Part of a small language model's weights: vocabulary 2048, LayerNorm before each block.
Each number is 50 + 12 x the weight over the matrix's rms, rounded and kept within 0 to 99. Layers, rows and columns count from 0.

# layer 6 attention key, 192x192, rms 0.0829, rows 180-191, columns 0-191
46 56 35 56 59 60 47 58 47 74 51 37 50 52 53 65 47 42 38 51 58 58 43 50 45 40 62 52 60 53 50 42 46 53 33 63 59 63 32 27 62 47 44 56 56 54 38 49 62 44 57 55 33 47 56 61 41 37 55 39 73 42 60 56 62 62 50 35 51 50 44 49 36 54 55 42 42 55 63 52 56 57 43 67 48 42 54 52 52 57 66 44 41 47 44 47 55 37 49 46 52 45 44 19 48 41 51 38 66 46 46 43 65 45 50 41 62 69 49 47 57 46 36 52 43 67 47 32 32 41 52 68 55 41 56 67 35 55 45 53 47 57 53 56 41 49 69 70 51 53 60 51 51 41 55 72 56 68 37 49 38 44 35 41 65 37 45 40 46 44 52 44 47 41 50 41 47 46 75 55 56 39 42 56 31 52 50 43 64 60 57 34
60 58 47 58 59 60 55 54 53 52 50 44 30 53 53 40 52 60 51 47 60 69 57 50 56 39 46 41 51 41 53 51 50 70 41 66 35 54 37 39 50 48 45 39 61 54 44 50 68 51 58 37 42 63 40 65 58 56 54 46 57 44 57 52 57 57 46 38 60 50 41 47 71 54 50 48 49 52 57 49 48 59 52 54 49 46 55 56 59 58 59 48 40 50 37 38 52 38 38 53 38 58 45 59 41 48 46 56 62 47 56 43 67 37 41 54 52 50 43 56 49 45 43 48 51 62 45 41 58 47 57 47 45 47 40 42 44 62 46 52 34 52 68 51 54 51 57 59 57 39 56 52 51 48 52 50 54 39 57 42 38 51 36 50 60 50 38 59 36 44 61 57 60 56 33 44 57 39 56 42 48 53 45 46 31 53 43 29 57 37 44 38
60 48 60 65 52 55 50 36 45 56 47 35 49 60 54 55 55 45 61 50 34 38 57 34 70 56 45 52 53 47 48 65 56 47 64 48 42 41 61 51 60 44 54 50 36 62 53 66 55 44 35 62 35 44 47 35 50 61 60 56 49 53 56 52 63 44 46 54 55 57 33 47 56 44 71 65 55 45 45 50 56 44 69 66 62 62 49 61 49 52 29 40 41 56 51 53 45 43 32 41 46 69 54 38 52 47 54 41 46 62 42 53 47 50 45 48 62 35 47 46 61 35 35 53 34 65 42 54 49 47 35 46 71 51 50 63 44 65 53 42 50 44 60 47 58 44 54 63 41 50 48 48 50 44 35 57 41 52 51 33 49 48 34 58 46 44 55 65 34 46 46 48 53 52 47 57 48 63 39 36 45 48 58 50 50 41 63 59 59 49 45 61
46 54 48 25 65 56 49 65 47 63 40 47 44 40 43 52 47 38 49 47 47 45 31 58 47 44 57 56 57 54 49 28 37 51 50 45 65 52 45 44 62 51 45 55 56 44 47 46 50 43 47 53 48 30 50 63 52 38 57 57 58 57 57 47 36 60 53 45 53 43 64 52 28 55 48 41 53 54 48 46 51 46 58 42 58 60 57 50 40 43 61 57 46 49 42 54 57 41 57 60 57 48 34 52 43 49 45 41 63 40 58 49 56 45 42 47 55 65 51 47 49 47 64 38 55 39 52 39 46 50 57 60 44 58 62 62 46 40 41 46 47 42 44 64 48 62 49 42 52 59 47 49 53 41 60 55 45 67 48 56 55 58 42 34 62 46 57 45 52 35 48 45 44 49 52 46 58 59 63 53 45 42 56 52 62 43 50 57 37 67 51 64
52 38 37 44 44 52 40 36 54 63 47 43 61 50 57 50 56 53 53 47 52 55 69 41 55 47 58 54 30 55 53 59 56 40 43 46 50 49 49 42 45 42 61 57 46 52 53 38 44 53 51 61 54 44 47 47 39 39 44 52 53 46 32 51 49 43 47 49 46 37 52 51 53 42 59 41 44 44 46 55 57 43 44 50 28 50 45 65 46 41 48 37 50 49 63 60 55 61 52 42 50 41 59 48 50 62 43 46 44 58 54 47 45 54 60 46 35 45 49 38 60 59 35 66 39 51 61 52 47 66 43 53 53 39 51 64 55 60 72 62 61 40 47 38 38 48 70 56 34 46 50 51 56 54 49 67 46 46 46 56 56 58 52 61 40 63 43 57 68 59 44 44 48 39 43 49 44 45 41 51 45 37 50 45 48 46 50 49 56 43 68 47
45 36 53 63 40 50 53 28 50 48 60 43 54 69 50 47 48 46 50 54 45 47 48 33 59 58 61 57 48 49 54 73 69 28 38 41 41 41 58 53 41 49 56 56 30 64 54 54 39 49 44 70 51 57 40 33 38 72 53 59 42 43 37 52 59 24 52 65 57 47 46 51 50 38 68 66 51 44 59 47 35 42 46 44 34 47 44 56 61 75 37 45 45 63 67 56 52 56 47 21 57 51 62 34 55 63 33 56 33 61 42 65 46 62 66 51 52 27 54 45 54 55 36 72 38 67 51 60 41 67 32 39 59 54 41 49 41 68 66 68 54 53 47 34 57 42 61 53 36 54 36 48 51 65 34 59 45 36 54 39 48 54 46 78 34 38 48 69 60 60 49 44 50 44 47 59 38 61 48 36 47 54 31 40 35 42 61 42 41 45 52 46
50 46 56 51 48 43 64 58 46 43 45 44 56 53 46 52 42 34 49 57 33 65 28 54 50 54 55 58 44 49 36 43 53 42 32 50 71 63 58 47 68 48 45 58 59 46 57 69 44 54 41 52 46 28 35 47 30 50 59 50 47 49 53 44 32 54 34 47 43 29 52 53 18 48 50 52 57 44 39 50 53 31 35 31 74 42 56 44 47 52 55 58 62 54 49 39 49 49 67 40 59 42 41 10 47 67 56 50 61 62 48 51 51 65 53 45 56 49 52 46 47 57 66 63 54 57 47 33 32 44 38 49 42 46 52 42 53 28 50 55 31 49 50 54 64 60 44 55 49 67 43 45 49 52 64 39 64 62 40 58 72 58 41 40 62 34 64 65 50 38 54 41 44 58 44 41 37 69 60 46 57 53 57 56 58 54 72 63 45 72 49 70
46 56 47 40 45 55 38 37 38 62 36 62 56 45 49 57 47 54 51 41 61 41 58 41 34 48 42 43 40 50 56 64 43 57 55 40 43 44 48 61 39 55 51 58 45 39 45 29 50 49 49 65 50 50 75 57 61 29 41 54 47 41 32 46 55 51 53 47 55 66 48 48 58 43 52 38 51 47 45 46 61 51 61 52 24 63 53 68 32 36 41 38 47 56 65 59 73 41 50 53 45 51 46 75 37 54 46 50 57 47 54 44 40 49 48 51 46 45 51 52 53 52 41 42 43 50 48 70 62 68 51 60 58 33 52 77 51 51 62 44 59 40 55 55 33 53 56 51 50 32 56 58 46 40 53 58 27 54 47 55 49 55 59 53 38 73 46 54 50 62 50 42 51 55 51 60 57 51 39 56 40 43 43 42 58 37 46 54 57 44 68 45
52 51 52 52 55 43 51 49 43 55 47 46 60 50 59 50 46 51 51 60 45 45 56 41 43 50 61 53 51 52 48 54 53 42 59 39 46 43 56 46 44 54 48 51 52 50 51 49 39 49 52 54 51 44 46 53 49 54 44 53 46 43 46 52 40 52 53 60 55 49 52 48 40 44 54 48 56 46 48 44 54 40 53 55 47 49 50 50 47 49 51 48 52 49 52 53 46 48 50 52 53 50 56 44 57 52 50 54 54 55 43 59 42 62 51 45 51 37 52 45 59 50 43 49 38 50 51 55 45 57 40 53 47 45 49 61 52 48 43 46 46 53 46 46 40 47 51 50 46 55 57 51 48 46 52 52 48 50 36 55 60 46 37 53 40 52 56 43 52 47 50 51 48 43 55 54 48 55 42 59 50 53 45 54 51 50 51 54 45 61 63 47
53 51 78 67 35 38 52 36 43 42 37 57 53 59 47 46 51 46 53 53 52 47 51 52 51 56 31 50 46 49 47 53 53 49 66 52 52 45 70 63 37 43 62 46 43 50 60 56 30 45 25 60 55 47 53 39 53 55 42 63 35 57 46 40 41 44 46 65 61 46 51 55 53 42 46 40 53 51 36 51 53 32 64 50 72 56 45 52 42 39 34 41 55 54 42 46 54 62 53 46 36 60 39 66 40 57 61 56 45 57 38 56 49 51 41 46 38 30 47 36 41 48 55 40 48 41 59 56 60 61 41 42 59 55 53 52 64 37 53 44 49 46 62 53 55 50 37 46 55 43 35 55 47 47 68 33 38 42 38 58 68 54 56 51 45 62 68 68 43 37 54 55 50 71 53 54 59 59 30 42 45 49 62 55 66 42 51 62 44 58 60 71
60 53 55 54 38 45 51 54 69 50 52 60 64 52 49 51 48 58 37 55 43 55 62 53 44 44 59 59 50 41 51 57 47 42 46 48 40 53 43 47 43 59 54 41 57 55 58 44 45 53 52 45 66 47 62 50 37 57 45 52 43 44 46 50 45 47 62 47 49 55 59 46 46 54 49 35 48 50 61 51 58 36 44 59 37 35 51 46 49 53 51 49 45 43 51 47 58 61 47 39 45 29 54 63 48 62 55 60 61 58 46 53 51 63 44 54 43 46 52 43 46 57 37 61 45 45 52 45 47 53 54 57 41 34 45 57 47 55 47 40 54 61 45 45 51 42 48 64 51 54 55 47 37 51 48 41 47 37 52 52 55 53 49 50 47 57 46 49 57 57 54 48 51 48 37 37 55 44 42 50 54 53 45 56 46 57 50 57 54 51 61 30
54 59 51 68 51 43 55 43 57 39 69 48 42 49 59 49 48 59 52 51 50 40 60 41 44 42 57 36 65 46 62 57 60 59 59 59 30 53 40 63 34 53 34 37 41 50 59 37 47 51 45 38 55 74 49 48 68 73 43 47 42 44 54 57 55 50 53 44 49 68 32 46 54 53 50 67 50 51 58 39 52 69 59 69 53 52 53 37 66 52 38 52 48 48 50 43 42 41 33 51 39 69 49 71 52 37 48 58 48 54 45 44 33 38 27 64 60 40 50 64 60 49 44 49 50 56 47 54 51 45 47 48 50 75 26 47 46 61 50 53 36 59 67 43 61 48 42 56 57 37 50 55 53 64 33 52 47 40 63 32 33 42 47 61 42 56 56 64 25 55 51 70 73 62 54 42 56 51 37 33 65 69 41 50 44 47 50 42 58 21 37 35